python train.py --hidden_size=256 --norm_place="pre" --attn_scale=0.0884 --init_std_down=0.00155 --lr_head=0.00762 --schedule="wsd"
Each number is 128 + 32 x the weight over its row's rms, rounded and kept within 0 to 255. Layers, rows and columns count from 0. Numbers have three digits each. The size before them is the row's rms in percent of the matrix's.

# layer 22 MLP down (transposed), 1024x256, rms 0.053, rows 651-669, columns 0-255
102:071092164051124150108154136088111130079112113087088117108156141090089103083076161139153168137112136183109120089152147125072104123110136110165152112118120102156126210088139174170073127141089153093174120130134125188116161190148110131082124125120132110114119137084122133088099154096172150124150130148163100121126174103109111090150137141114093155076124110133146128147079147092159162073131179128091104078150135141167150146097110106150114073105110149114170127086137122107090162164127096113087133090134112159114110149122116143175126103103124133159136108099106098153091114166125089139110173107140085146139141129140174096130125200105116119151094212097130085166252136200165110140161174181149170091139202037087055127144129100111131144093116123190085110080116156169085204129136112
103:161131075084116175109128119089082102140153158107224099141191131103159104090085086137110138160133149153141157105139112139186152189129128116152097084130112132124127110106085182123131113114163154105113128037096077142177078087149091135081088155126113125156128142078163123149151113088091117177137181123135170135150108086087187119132060092160093130128147111127146147146150028097124147121122103155101159124144126125186082082132111130051146105100209116135130114129184145186092165174199085144158137063176115135161160128152176104115100147158072145137133138102186107090107115121189144081129104133159111074129133161109207109104158064140106138126164111097094116071150127139126149106096148120154117078110063117119107113119127122184111112189139106131132150115132153133158106178129165
100:164156124123160073147150098081117111098118167168075178103173106139132098156102104123149088189140106140138152101075133115098116182140118085087120095160120131171148123107136110139043113132166198174106133103087114115073073129151175159127144151126080161196177148090126107095134152112152133168153140111120108086130112159092160146108090089206131179063147094218126130113156085120142114106140141167146083095104112097125130201116088067180105132081152187157137121117184107120121117143114154140098114150155121121088130152131061166161095147117143100151127092061132125101100222170131125098088120164089134159179117137088129159158066128119164191128123098117059156117093181153151056155155163087141073128125130138148140174115098112141101117148114132146188157135128138100118128181132160
097:119148142132177153168144063104203137107133119108209146143094054219123081138119171120122154122111121108126103099165111090141139104150100206110122112112116159165125116108124106120096089069125077064121109073117151169103127161153113152079173146168109183117153116119086083132116134171136098134153093112121143109139134092121109149188124100132138074131205111113135108079132149127108174170102127093144055084060112133137095142169176149170139073137101098082118124135108097144113163138095133053222106137172138101116104080135141123085161185118120090060086119128154105092143158088115111088153124126188142101118119109081155083121115140146129134108153126115131075162120170149123127151108196086155159151086117080103187155121088103185161091131083118108086128093087075148141172111130128
099:141127097137128211171055097121110109152167141084111087089155106105154117114122065125083139194076125079193148114140082136147069114101106094109123134119123095133129124103133142160182169136092084138129117162126105102102162145069164080115135126059146097148160140123121173099144135044158134133033236110131104107150155160173142136154049154098163113140117102110152142172112106145093160116106182114104128160145115109126128152195118127113113110138113145110123094131149107182100107107122159141141152130126165194131123149167116162229104130111138158100135086114068069109103157164130158126096047116163135138118161119162112149148166110145127096092156185146112089102108081135135144169150129158113127127138038111143139093072101165207158144113162088109142131111145187161125153115147112
101:109123097090109207097128143113135111166101096151129196151104130096094122108126155142115155167180118143157079098138102150105080126086096075170139119186176183114083078187121176104133108128099203175159110128143049116079112143111130131128127107200086115143151105124113091143126162130149125112179198135143119137095124102120153125106102097169159070150154098150110116164142119137090121115141124101121097121157164087092131145134115215122084047132133058142120138123139159113174104137172111163153140094148101075128096141121116155125147118132118080153105141008124064096077135154141128126107093149143160076084161109069099175156103126163112129091142114101067112199140114155135126130085202131165132129144085175098168149120075159127151142162109140084167130155155143131180149118190166
102:117073122074122137150118124057128079141085141138090143202149108135098103183124162127084125106133173147185150107143159104138178143163120137098101142131110101094160109141162037114116122166085116074161154126104171165163120154164138131113117073085101182142060115142139094132112115128100186130153098154180177159101085140145076158145107115160136105147112136147174080142181103132132153209144099121088118108168084117143210144169142081165154099107128119088126142125146130112152107152108110099110113148117120106169129111137156163075166125186085122140091128038164147153130125088164115171158064130179161132114176188077086155119190116104143096164112172103168154084117127113136118111109058097177163094089123141100041127162117149092166117108124110127185101154149119058164158133137132
102:153115101146153068115130131113086128134178148172153120115144093060097123143153139161136122108083151136091149123137144169139035128114105099122138167135140121101129135114151091128082158043215101158121176169131123135145121152118079129136142097107139112124130170096170108125131161148130158183164122150138138087159106103142212102099116132095101072112142114135118158139080157166023084131090166137109174073131187133111078099084129121160167079144129165154081068166131134092109105117133127107133060088188136091133168159122075115134110123141071121091145107204132125101133088097118158179089154148202126105107113150151129138118155146118199179180145141116113110065087145124096126115140125105066089174122078142135092126106063158078180184126156149118143139111167148108159128114084194
108:129127127089100162132116184130107140087164152163158120087118099121143142149054144098094114108066079142128137138164119124180088169136134133149126146138141167106120085095132146122175165094107153068082161157142160180102170145134108164096144183121081144128120070099155133112139126193142117163112105092153128172132162128153186138129134093121165155160142151154150051071134158087141194136081138131177172160168163106096078119120160130117128105220203195119151109101131079160075099110095133147065117105162122123144127166111153086139131113140158166103152111164116093128137165082073070124142070151177072116120126149082109110106223177171114086111106158080118159086110138106147133144108130122114211129081129143124142105159125108122066162078143105175102138064078119155085098141124127
106:149143125076112109155102166147139144124185149188130101117195168110180121105149155062126097135160129122156128162164152121132125137083115134199066106133121072128177117118096191129130096103106151156088133115120108097122194056128154152172176142148157094070140162106113102183147135128165135102091117104092201106138120138116109152093142141123163096146070146071111154082145088121137154130112138061045076091131092160178099161141134039080060037109106117133121135144125107106148066081118174106112144061148100114087152109108162138109149092141155128105081151132120142145112133195101167156171136138126094110159168127114128129129174125151145158134092132151130152077140134098138156196106088190198068157096145154103142176109151100117142115148166144062138104136096135103156137145137180
092:119094134111128135144188103127102166141118125139067091093169094132191099134119087129154105129121114072145151151128166183120129128144113080033104154135071131128125072091155111081131121145121143080162116124153108122125105147126130140100159105132180120184112061062142173159120113109099141092153137149137131117131113102167081110102119066125079067123071156129096091127128144088157070174149134080138129101117195133168148195163080110147102112171130098077135113075152095127099082137107136115105091157115137131169126112084133101122155147162152109157114114000109180123166071097122138127167104170156094180057126105130113138068157144087177149123160038116115116077153132140135151089106103167120153082151102118105128149149152084157069182148167147157154118084132082065139120122160100
092:129183075127152075150141181124086130155145112187123130160130134117116125166149102143155103114079116125074123136113125129130128100128108150151126080120157099128072162133138165133165105072075089168147121122154142117127126166143105133080093156168119109094183113076106158078109143139145105121119156127169175174141158113173115135218141152124106117135158140105141151190158097122156114125063124113169141121143081098019110054093040095119079125103154083136146158172128111108189122146095180106110025135108108091154109112152109124160167123158157098131114081176144125152134089087127132130148132107103148168189143165165099057130143173148067129165160108099098196106112141101102109104114194177108148073139148096215142119131093093149057176128147141156092082113120108124110143132118152
095:144135108122105163141145140084106169114097091127153076102133135090151081113101136117161142163123134117173141108148166152118066124127070064166186078142110148114102134094205146113128122159134069158080127096069107113181122105149113223139088098089149102038109163175126097147081152088100115090138149102088139138185156126155146151124084120123100105139069109158136061128140121157142177110109160135111116095106066094160145159099081084084140096114139101146185141075074108125147042109075180165103101119150149121139144090114171124152112072126093101174135089178171162104166121067165115131122105113153125153119143175095175169120205146165107138121090105148128131107138074110158156077156133137116149143093205102109137123158122124158173191095080116136146113137129096109081158142116170
103:130143169130170138141102122151108081136077108208107183164136101128090122065121125154127154075124132137178149078177119105129119147136152191147107090086205216086108131143146109125153114071128105153118182146104147130090130156082098183130111066171155176106134107057093119172202147158138162093201131130149160093115124132134129102103145120126151195077121169120128079142123122138184075083071165152125117128165141096107082129115161130103156133152144173133105098054136120148133170108138143120140181135070158171136089141134085109090110113203154145134118110071188172130143158143123138145081130164169047100112101123137126150149168142091114124072163117151121123103176145084131148132091150088153074177083148177121124117142128131146122139129117191100131154158086124160142108067193132
100:114111134102110095146211057132125134131180119123140140058144103185133126187111135163156104101146097123124145152093105152121171117138070128098154140096153107160072097134119095113188112114126090116191167088185162150041092141153134143085144117154132155179122138076150088077075142081105163194049131112176154147062105134074136112129139145117086161140099152094178101107097154181121132087137125092095148147104161077123096088101081133152154117121082155177153133139132077130140142179107123149168148099131063138159102105117096115141080138141097128154087083035122149156101098123126092121111154126188126157160116087112105112108104085140145129096110106106176087189114111145088120148233135138130088106147160102153162182155073145141161116147113141112126065087123132152076125098118155
099:172088187050167088118179148094117150142111116135180118124098147154166094142180102139104159160169214188125114128117098142124142131138141129205122154100138188129135112122117074096189129153128129124121154098087124131127145152127164128133138115143147140181127127096060146082182103068156128118124139131068126108106173115107141107130062161151182148088060103163089121109142111099197145055110114157098134167146142129156093112121171124098126116201134107119118093141154164122134124142076137124126156123057155176097149086140074132069145148162166186091102122203144139079118115120094162133097124110107142101088141101132147119136051120118126108104183105117133113139076155129023132084121116136115109146135169116128180190171127166097058089115172130131125162067125130070154176133152128
109:146171040118106110155163141099147128181137152132139106159147122126108143154141164156146143121123174162104090086144163162151140153116132087129096162085141132068106121170011139128174118066143119146126110124131087099128136165099129054152110209101116136131157159115100152175089151136100188099084150126114139151096101184162172120104129108092125160080117114111102091110119112161151105117177103223117115109133115082152114179169118130114151089119150075132121124103110122133085087147103145065156079127082143185151102169216122172076164144123140132136128074085121150158141155184121136110158166139125103103154148204100125064129126122132165137181102149144144131123079165130122101084144155115053112113077128112186147133088090101147074158164070166097161138155140191076103112160128096
102:146157147184169119130140128164179148184143121191146099081095113128119079119123152102177139160175145154107148130140155107086133141117136139126097143116173129127113133125096083109043101114128160124178122134132100143147133140149177138109096144158094071137115097109132120144137104161172117099124158154127098147168067176134113141167125066119112126167149132155098105137152106146150141124035209120167110060082219117110176162158177103126110053144152100133118117113154087131186117110165149134070054089161146136121106143173193147064152159180130077119140100180069087053137089095120119187143091095118109119152117118100089133148121124160084149132113185156117068083127082117134113076114118140091104151107184152116113110237144143147130111097117117111098086105152116135158194149149131
098:137061053105145100056130177130119153121146114137104152097149114119132159101151111106118074111185208086063129164151172115135096059122133125124082143137158163127091159185122093051095135112123113140192122152160102132123085152158193147088087153154092152147112089116186132153093087086172088131094113125132141101145185174171061159160113162146145125073129166147103131155125105091140091145163180132113130168134139162132078148079082087138139105090112155128167118137176133132132147154114065169110172096120118157172089094128156108167142122073215144112185108075091132059138105118118094060153125145123079137170140102162140138130125152129152209154104149135118138120156116128149120113148175111127191154153136159139150136172145124111105168124143152101062090131117184135110085163073166
# layer 22 MLP gate, 1024x256, rms 0.208, rows 652-669, columns 0-255
103:085096150132072129156112154113098080126112123112159115080172085161179081137133125153176147158139145134142138198144118108127154198119203173131168133067104122158130149088125101141123150176182127161105152118193105074071114143124058128143125115063055136155154044098101152158201128122137091132149169121093116103086111085122111128151161117144109192102100132101135162181131124111155068166102108131162129150164125131118197159145160193121174108164079114134124100119154115102161130088157149161074149122082110137162122172103062137104152125190182109170174143151137082115134112109124065143161086128155148157055057171150208118190139086162152146142144119091121172105176113098137079071158109139122142134158127115093154131154106151092151100127147160127153091119129123101115157126129118
102:142106159159046089109174101126205100150174123080161120088130107139178136116104107068142183161103134135132134160125136103100083126112171082115178151087145127148097098139123121105136149101126162126115150061164121135120130150106146139170113140128159131174045157100079108094104068153145097114095123157129114089120139113104145187166121161123136088132111157043117069151179130126126132089151127081119112108072121184152130141135147097122147147145146121147094076081128080134097118156193098115205105162111053055092090128139146135145090124084126120118160136153116122142104091065209148095133135147127135136114091155121103090144092098079118138147132082170153089120111051134146145097126193125136132194146143135069081144119145077157093120113076113058174137079136093159081107144204158
104:096104129107130097125122127154136142163141148123169168137136175134184132163178135122106126085144116095107107140131108049144103052148172120098107104206118089116115130164134130082120102164091092079091191108086122155132183099190151168093134131182121162165080117104092147073131134117062130139159160152120059096167117095123094099152091134072137195127130121103166114204148141175129111146111115146150135128133163093136134135189056112122134141142128126168142095148094156099115104131103088170141120132130150098181085124092157143105123116144116139090130214123125185139195185131092187133166115090100164177060141096085134129138152109126162169153084138117101146083194153148111066150082190160170161099130087088143100121091144108152172110125123110088182140134071110152108132042141149
099:156116154100136179159102145086074181127164115183117159102146094125122147108139105112114171065100083143123132137132116167171074105135120099121130089200069123139094122089130108046138099079150114137099117094088128116102156137141178111107109084106152142155130084136075144115160090120115118127114136109113124148089037161103089076093102178071133117089117163080131110174113097134094174154116129134160169106143103129151098143157110095180127107125131164078134088167113114119113181121129076106132089204182167116102149136186179160110095168138129135136175096154074108141115095122102109085120116122071096114127159146157121121186191155133121084112133191125125114136072171051085135179133101117120134032130145118190134082106113146164049094175134133186062075133104128147124143124154148
103:112086177098158133115167115141096110083101155109066137163158115119146096090111127061075099126139070115125082110073212137103152086133196109137118186142145096104195093101100084103139080128103121187170118060082131107075123131130117125083134028152145130125088181166102115153129156102168128105182138172138169094133136159135098133145135129170071127132148082122106083130110133098075060215104193122126116119126111135137145128110171077089150211130132125145133092112138169111175132101158184148156176103152136099149195137087108163136131141094129133127115086149149120101129114119130106107155121090162124133078156084187151105102136059147084108139137151130147154121163122225131138188114083104126172118102154110146152153121140171149148092147117142116109128136076104084133142093067104
098:127225101079120131150141070131130124098108148126133138067154106114152164078085158120140171087093121090111208121133216124103160139171094148176101145131076120126117130129075120114160131112152125154141090126144163146108155121149079145118100159138187114171079132050122043110201173133113197124094092077048134062108196165153130131151151073150092137094150112084119133133098110144123177173133162097097089166145076103168079117115160126108150134116120115106143128074123154093143192160131172076148116193156163140140159120170161124092105169094139149160106113154081133127151135156102138080133210111149180106143148089120142171155120125133156146123154091131171136132124172154159102149126127169154112106141124091103101108134145099078171117114078079134120187094138152069147151169136110
100:150143157150129158115120129140194104077147159158074198182142176130171159104170123097112132111193133075161136152138180153153156040110098115167123089162103151141097068100085122110181099131029110173157064075121164121118154147146061172158145130117143145102080138158115137132117147128101104107146136152158184124120140107184149127076095170102118131101135114189145060172151109140153161171115117170160074160142101130153158143168043104161128152199134111111182078180127106122119121143105114153084121172120111129122184099135133153083167118090149141126109160105143183121090175172136089125184110111123112184153090096087085097148124145156197124161138145176149137140125155086121131140088121161164122112098117122104128135136124101159202121166067123118165151139183095082139130163156131
105:118148080182102122195098169119083106179111106130172134130130121126114106128124105154051143100144124141120109156091173083161185117164108074150126170116160098133070086170121121162139113157129137133125081117115141127124154123153041062115088126114136118155148142118148154118155103131137151121116175180132155143103155089152119118092151147101130138128093114088130121113119196081148097138172129094121066125127154052160144110154127188157175099113082088136123135160153094084115160112088132128098063078137121118128213141149069128110088103195225166118198156129150174085094115114128058196140111101086132148090188131202153145178078127092157101146104121101115088076145139130167113124146149146136074118103115154112175199131158132065126130133162123103165142150149139141155169146063157
101:079130143089128145114083139069116103147187136108158086087100139104102105089135133102120116110176151138122131151130120152087164112114162153142120166158060134126133133126079130110112109122100105100115134102105170085159153094128121212135161113137155179135074146152051179193118152156165107143141128099146225133082143050109122115190165185118124157063142106191160094161110146150164115081133217113127133179169185098162146156168106118076128153116035165123113073179111180100142123146201146140153155139145167115115146095146101115134098075131142148140130103122130125208180098153129130131118202095150118144083150107150123127130115158092168105143122156103183168080141171158132132102096153126130140156146146142136116201126176166087160102149117109141162104079112129082111105179114090
095:075130196112089123104155137134126113168119120146123102141129123095180108106156064166141181140068083090155155105098129152117128099171150095134101171130098135103143080144125118084146067108193125091113139190174087086033062106096107126170115115122081113144085057096054172153161122106112139073137068133127125126138107182132152131100086068149181172185111124113125136140176115152068121101096119123127143159067131130124073150140141070195106184175108157149153130140070104087118110106192149100153099083134116158143132091120098116115118133156122126154129138238103147195141169137117130122138141109068148140120122169127118103119084154134146124100130130162161109098125139145192142164165150172106160107185176104139152144119150096154146120133162099123133114153080162096208107097119098
092:103115158063110094143125188105111122080075133165160144140127162190114127166096131169151134148089093067156094149125085117150122114087114149182144204122148115142108124136148120171189124111079099117138135144119160152180129126132151116148162184097181127202124111063213127158142172099116161095112078116104091108067197136126168124150153124091109071160154115187154111115100126099143111085136117079195110173174087148075090174160160147108134170107155108093122089121132122074167093096175121146203167097193143166065105160147149141155076175120108100146119148078140080137121122136109172175133187114127095095131188143142146115101153159123156144098082129132107135116120111139171110127110091170142176043103109117158110140168136153135150144133139108116154127093129131098158153115088046
098:136147109120147097101124120140104114159199133105134165170092199220194174081163151064137129162139098151164159109130169106131136175073161133141129088110115109164114135143124123131152068122175156114097101105113146150099135109130153129124136165138150130188141130182131158065187126086147086034129145190127105144116120158117163129093113142126135141141188148129129117078163086096136129097160170109092151093160137104127135134153154183107127111125040123160100141117103141102210172074086110118166094145133080101136171180109105201110205138092110120112173086151117127126097086163152186154148154160155213165099172161088118113120068147141120069171138098118148068144166165089181155142126142096114113156149099141103117097153148125154125114093172120132118106158143205118168127152139120
100:104127178101204128144076200114152135140125143109119150126090110133245063093178048157124152131118097175094102182163104123141092147128148150079115105111138120086126154081093118167155131174159095191136086137116118141102150144081110081147160141122143178095152131160142093156140148089161110116081016141080149111150141145135187077105116179142114158124102080154137119158134170105110157117084110120130107138122114125136162105155138187166151176170103172164120131141143098125125131144129119173120114102145148184151173077139091113149089125137159193139105179167122181111119144140151122119097146126159127134106086123128177114174094119147137128112081109131146148139169153141108160139054127143157137147138045062156085196138108109157113147049138154088077179115150136157106103058145117
104:226176111161133130108105078151154162080112105142083108168123125090172130094149119116128105134159137129127117143126133154091105138098077101104148149123139162095130121188110146157089177089180103148154104138131090138105095125097159116093147102144094085168123098142104104092150131126138097191118147112125165197117121117076111141157071065130047129172086134134145165093115174101106141069176110124138134112132123102152059070092147109111095055127107126111121152126100135139136194114085134052135096089214121102059144106149092175145092119118102096146142100142147156163123176142135095150124153061143126147121145152093153115130101151151159087091167075120160089115169171144162128156159098076116091136131134135155054106131211139169163136053097109049200097119161123104154143104130170
095:097140122129120132156167119102201112176145148144149104162202096152159173098144123120101168140083177145123120147138155155051136129206094119164159077115143118130130162129073138132143172135097140169166067064120136145119100178165120126141165192172098130162121144146138135104188183114157108112178045142104170082152146149093133158074074119116136135166120134093187090140091125112125118142160187153138180125106124117125080123113113152122143078120093135103180155122148048094141190110139128084170138112098123126038141189140130126168201112081132146107075152109113139119137120203134178141141127128162108137130113070177143148139099139149176123134115197140143113133084120161081156115049090158128120149145152123134166123085121109177145175131144160162150138195094090130122151060140112
104:084222152164118088157117145181095104178160144066142159062089111125171120155116144101188148118164089153157083124085131100141095117108169136178098099158123177143160135094177109106115157120154089144078114092181202080083116134072115143124110165165127122179143075107124139096106182069127141152147090116153112111168100176147121142202164073150086108160126081101155145117140227142159102120126165154114125102144124165113127188159115151142122120176128133132151131162146108118135086128112144107155197181187167152152105179116171172085153111076126123110124105092142071111118140137173153107136173119091145101127156145101122110108134143078111160131152145112131161093193132136148132119108159202132087139130104166090128112118113111089128101162129184067127092163024132147161164129146110
103:138144172145116127151145072075137063102097117128153091084132107133169106176153188087118145168096175138164101161099097111120144122104081210112149134206115110092092117179088174096107096102063096117148154104155183145144111086077207116159105162136144117078097160116081118156118137128131128091151087176173120113132135161108159114148125123122076132175119128090088109116133098145124081119141202159158091144103093132073135102087151161094149140106081101155092109089151150117090166200164106148130090117165154176155097077170110150091072174106152164152116142150170085148103124132083104171156097100106120125126116153128049132112113116174125135132119150160111182155113171160147104127191120117106160123129154115120098169140133118144200099120097125109066151129175082128193106184216113
098:066113125152133101143190138085137098165131111213128114100114177191118153041113157167162175139163173143123146167102123129136095078130117132110133152121114128120155101109156180080104170078173141123179108162116102085101117158094093075136124093091129161181099156141191167146146093143140110063095199161110151097153152180131180134118116121145123126148114086107121127090124152162128111168171174140081178059116102107125092116080072105173113110141099077159141184130061134127107155116134099197096043100149140155091136114117134149122102148114108142176157102133178179095164127116119154127123141132150115132151151153148157136062142187095092163108191091098068183069158134131169080123131110105214087124084128149141155094160091120133108128089120155142132075135123089096129143155129135
# layer 22 MLP up, 1024x256, rms 0.216, rows 652-669, columns 0-255
099:098078100118137158079095150136111143154138152154122114052156171112117136099110075086156156092144125147128103160121094202090171176153076056095172142123157088120075202170143171217171144086140160100133139158150160136132109123093169055132144189144104210152146103105116116127146107131125135088096089116093162125158072109188080107148163158083123111167119134150119085113144143156123129068183147110138170163083129165169095123109155096126098155123150165113113119132091167104114099099142101122106149149106094164177110137079139109145145134182166129196163106123116128128153133099179100093164097103115156124182084123191141142098064101137134117140124140118087184104150108125131139071085151133099127130132170082112131155111106097127133150159167128162068057187082084160092138167063130
101:097135131155177178191105179114118112108141100123154105129104101092137158103077160141150131144092147160130140088142097152129193087117128156053164164165153085138094105187105136115112126123107132164116204122090088167156142129080181108122104175105061131123125147170100130069214096078120177087045190131146131103170139139130134113140119176168105114090086128085101166102145198141123149186170122053148077124095133111082110079087152104185061095103114132095133181136177166157131121112154146078090158090114113161089124107146076101144164127102156140122144101101124118120071136103158124121159117131069137132163104127130105191095137172091129116172141159086094126111127121126118133180134098161127049139137111058137112078106129158169144105152145063100125130109086141098122092122146079
099:125106106145110137114117130132173096177134127159184094112183129186108130187116107143119119106116167111192155093124090143114142112119134162158091110104186087116132130128147122140165077121120073135146157171190155173137110162141064109147112067124087109159157118081108169131166174091112094115110120165131162159155205166117162075123163111090144151084105127126194154109192101151127112103068109136113084090169095160138081103163091141127115173182168138134062098092121147162076155102101107188119083090151103040171144095084138120097068092160117166125107167126187107118204134082165120160153156140144111119080100182156144104129135101110087109116070106082117159110113129134101166181167124077128158129108168062111161152180108106113157134105130078120095147074107112156149079097101107
103:119154150109062108180075142083127112172095155122155113145114108130097083092146125105133129163098183137085159163165121124193172099109156171082187060201118157134169125061110079115151119146155116153159110066132164183087101163150088159156125104107151089150140127130155121090082104122077081143093142206126082182173158150086092127108173123143106153220157139180106162148157102043149108125157118099114133104134104105142081161140123087176128091170134149141143096192141093157121076136141137122135141177153126109141139138111161173103123131098094150126173195159157111112167096108115155135119092125103112102139081096157112134119144119138066107131131176138113119070087119143104164114178139077142076120182105114166067153092112149147115170108105093195176153123165151094170161119142168
098:097105118132153091145141126093123150154108161190163141133193134116086103108148116142130154161161113133182113155098112145091106071126128156132089161119119104150132166124119129171128165144171142103112108084203157155163153086164128139200124104187154113124086077119110159160106090080119125144134142111108217148137136155165132129150189128124160101121119185182174131152135139163108125106152135152123108118184097134125171060106181114119113156134138196094140161143221190091101141118127130147079105078127168133131096135153104031149167128123102095129128170035165108161142135052062148174126088156123078140124158155130147110124127193166123159095139128119090132188163119105130120100132101119098133120032139122086081146162109176144115153101173187119125146133186087181111159091150112
100:110091143151157102086115127214094102179081121093113131073138129107046131155191178112149180124194139109147152120096089122100076080131148177090129189193115096141106141125119099121082140075097096139134112151110111105096142175146130117117094129135143174135061116159181121081118109141149131100135120127161067136134118174131135172161090200131144064097138102183106146076119155134133081079177107152073120098130116081096159112094111181116172103144164083132132112110144054118127179047098126167114142127110096125166127091162103182101112120111168089122126124128158087103136164131123149190183089139126132141079157113102132097107125136072151149097047108097137138191119130148110098112083167084154090189083103117116153183152149139137140140099073129166137158138099087117096190118126129
104:150121168177103087139140098145137073125060143152122137103112149114192106113098103083170174096117182129134091094185082149122111095118149118094130120153168109079103172154163110186167162171175153135136125156146149164084127114150157160129112155120139089159179113168066185023059162117117180134111077125157142095114183159157155148134155114109107093084141116128165090107122158143164152111115172069072155182145086185092164129106128129140150044125117151081172111128121108126101104130068114114138126122150153171146107138163142108071099118096114155125102105144081100161142086176120118168125106127117072105101158102071113190096112147160126119138120113153162129131178144167157081163084142179204193116133092106138159075145130110127179090115181081136098112115089118115132066152095123
109:167119111121105105081097129150158142126130139124110122143099128104194116131135110154129123080151116129111096180107168094141141121118134153125180151101193115133115076072115102128177137122128152059114131131147159077144132107135185097058149122105067125156188066122145129117167160123136190061143131134101120077112104128143141096136113194138120099137116124065155129114122186170112162122159124179150162142095096146144119077112142073109183101131151155155163063127118169146091092090082106100105171096126152115140154124136159097164110026119134085154147108124113080059165156144115093063140154137167079185142176143123134043104089151104130113138105130088190093185099145181128135121156171076135141120112123102105076080096120156054168119101169185186096113123151127084140102192108171
104:134122130095152079114139171130130156057103086159096171071149108147221088132111148175119077144140153152174137122174137116129136101107101162173131141096100074182165168148196107107149159098137114163090136082066117124138115118158149158069186119169110091186169132082152138098154121129086175160105115079048127122109113138105082140058131156107162099082136131127110129121173112105084118123148104138124121148072103119083177110132154157093146149118198132134123097083138117097124108150153128096101146124151088162103116150101153147145138160103172086122170150169142101112126101129130139131134149126109112146177074110143143137192081122140109168135175106148123126118173126126153174066112137173059093138116186080146151182173102140112084115108095182104187124145042160222135141207133139
096:123107154073102137118190092178098122086113099169155172141145135156112094108128167163069146128166140140155105150067125104134086186109119140139090143130113077191176133152111144151100099116130184155161140130117162130124092125134152167104104062102096155121108121180143168147071140119123117157150138114151135130146144086124121169143098102112138134096119179133164132137127091104208107108139118094212112150121049151115096112111136180167137114112134129114106140115117174141182079114184138102177102147086107136097188126121124163248130128143126134087154173062118084122138108141073146112158091103082182174110148115144174196101055081086137133094158160133196085161131152146134141165118084081158151192122149122175091114123086098171080192111151126126122060117121110171079119131155112
093:098109099140124142136105143090085112147110063097162093159150186151068169113160087056138093194141154097116104156116150128145115097089122134159136136109099184171079122171112075092103128141122076080100101171139104126098173162122158094165159171083150124159177183150109102121141129126156098163111123166098139068152121063142086057145139137127143090124195173097143197076111121122138085126183175149166130129169120157112097105150182153087133176113175204125162103092067100111121138114147059126139160128099088153087216110153193099099147085123059181159108126097135101133152168124152103126159138178106101121159119105173144117124138141111158164162123114141150098077145090121089107140117175106137147147146123103133104147065145111146164104171135088214172111097149141102143133135147107
092:131109131123133109138136180125102170164137103091119134144147135094140244083103109104158077105097133103162155163062045113170061096114127117069128125108159148112144134136100122117117090107155151155088189119120120094175096072112106069118206142154165108156123114097141163088104098125145096116198133148111144153180177098130098134112131135148161123087102115152155120061114136089140165103083138108167117120155098045164128084094121133183130094149125147139106124216076162135144104147133132115155134141154121137134085158130058154215085088063180147084186113129108094110107121124107143079091161126087141101106124192114101166080164167105128106196087141076163156152167124115116166125167114125100143066116130111155139118105105122117102103138152153150117140146120133205088164180146125
103:086115114106131175125139176168140108165156072128108135147124175121113157141096210115128127073116125108120100142109110131102161093080086148127093122114137147124153136098100168165167119162136085127127133140112155161141178097088103168121162110189123149178163085118091109135149153130117124149043098114131162160112127100188094107136220083116142074072138109091107131107095147132091105113204113101132170092088142155111192091150111119147046148110104187075125170152083121188138158113123140085140101154150108079089141134145180066118043121128114175101145101093159119136066173139092101098192117119088150164110102135104139074086133164177111080068039158158104157133141141103147158115091135095131091189179142051119121098120155119118123139124070144111140118134078102133125141104094125
105:135141151157147154132127121150116128136108115056144152127132139125140149169194103164137118112182159114126196179123144133115177120098096134195150125135112081079099078186144102130142159131159113131159158110155101148123062195099141140073161103133175075118140109103112151164149104123147149161156138117096129104133150135137195159134091074151150088067092110112147154121186103078177102112118123097111132222146083137146124092193139123162132103130169066152176126155172173136147128179099134093107151142122180124115135177090111156187191084152162111193098113124148094145136150193126157134149175102127144144096111149192155159095146115115141175081084152135061166140083129139154061133130174157049197137102082119197102118163143086121109146124127125092056147100126082126125143153085121
099:141109113144134201121131193151141128125116083176182092140160159117071151111123177131107165131131116176143165109111078172225052113158083165090121092082155091122123110132105208120110137126159127171114157114087106166161127107143082134091139153173128149096160127142224102141173188123137200108136090088153130168161139130097104113156180164130114115164137165124147122126125141114113174068166104103088108062105089119114097122077069159135150133149125096201099126164164168111197141066153092114157112131120089131148122141074083201146158079078104134110143177105107143195096115159090162124110111127185177151127127113139145147156144101111182134155158143149150113084161094100142172154121062103118154159119108058128083099141111151139130121113134078104146099138146159161157132142144141
108:128129150139101101131082094186112104085143099115107164158167133141092101086099086156159105154112172159157130127105075156168132106075169099101173187140131139170062142161144120083108119136095124150089155132157074091062140116138117128115117130156147183077185177141186132184154145102119120155123143120127169151200089109144141181101114191109102066127090135107118168096204089162147135073176136115084125155150103075136126159172092117104129131167120091146115117150130118199124139119105079172096115142088094093126088112186065128138083152152138166146122109195136137097104096088117102101120169124199198114137139133174150132225114090096124118106125116140135150163146140088036189159181111112136115118116159127128116199121078151109154127088164126154160149125128104155121073130140167
101:056085130107116140144114119169161118166167151109108172103145134087159102129107097146113073179061136123125086180062129092133137155097119158083161084126138152105108161115087151160171126125169125146168150036079120070140130064118150168149160159129123150074113071123170157188083121131134114146111104128121074150126157094084109161141181132091103199165177143102158071123109080104148115110129217155190156079138118137128178153185108106162100172138123143128153136105122138140118180152147112098125120148138184079105153144118120120147110142126129167133129108203167170159145101111058089123165140073114105150126073080113142145119100074072121153115179104124120118143114117075193091192184151113127146094118189182142159136113127087178093169117118116145087142172140138140154157127100099
094:160137107158099123132082198150131134178097129172141065133107117139134106176137144104153119158104153156119141116091021141111182148084143070101091143081119156159108140114169127161160172118133123092108158175157081152128104112115048092136175129154155105097159108101164091146176198123082093077130103122094098183127105128125105074170144132110145152157145146130164169095165140151120163176161166106167149177127127134110167155134145085083084188187073109091120158161092119095146078153166135135097151165126087108104064137107073112153119117167126106109119120053159083129126151156067171171079114133108159113102148151142142117158129132167160122094095125083069139140162149104155155150127101131101093235106101120157073102119098158145151165116099108160084166105109071107091121127132065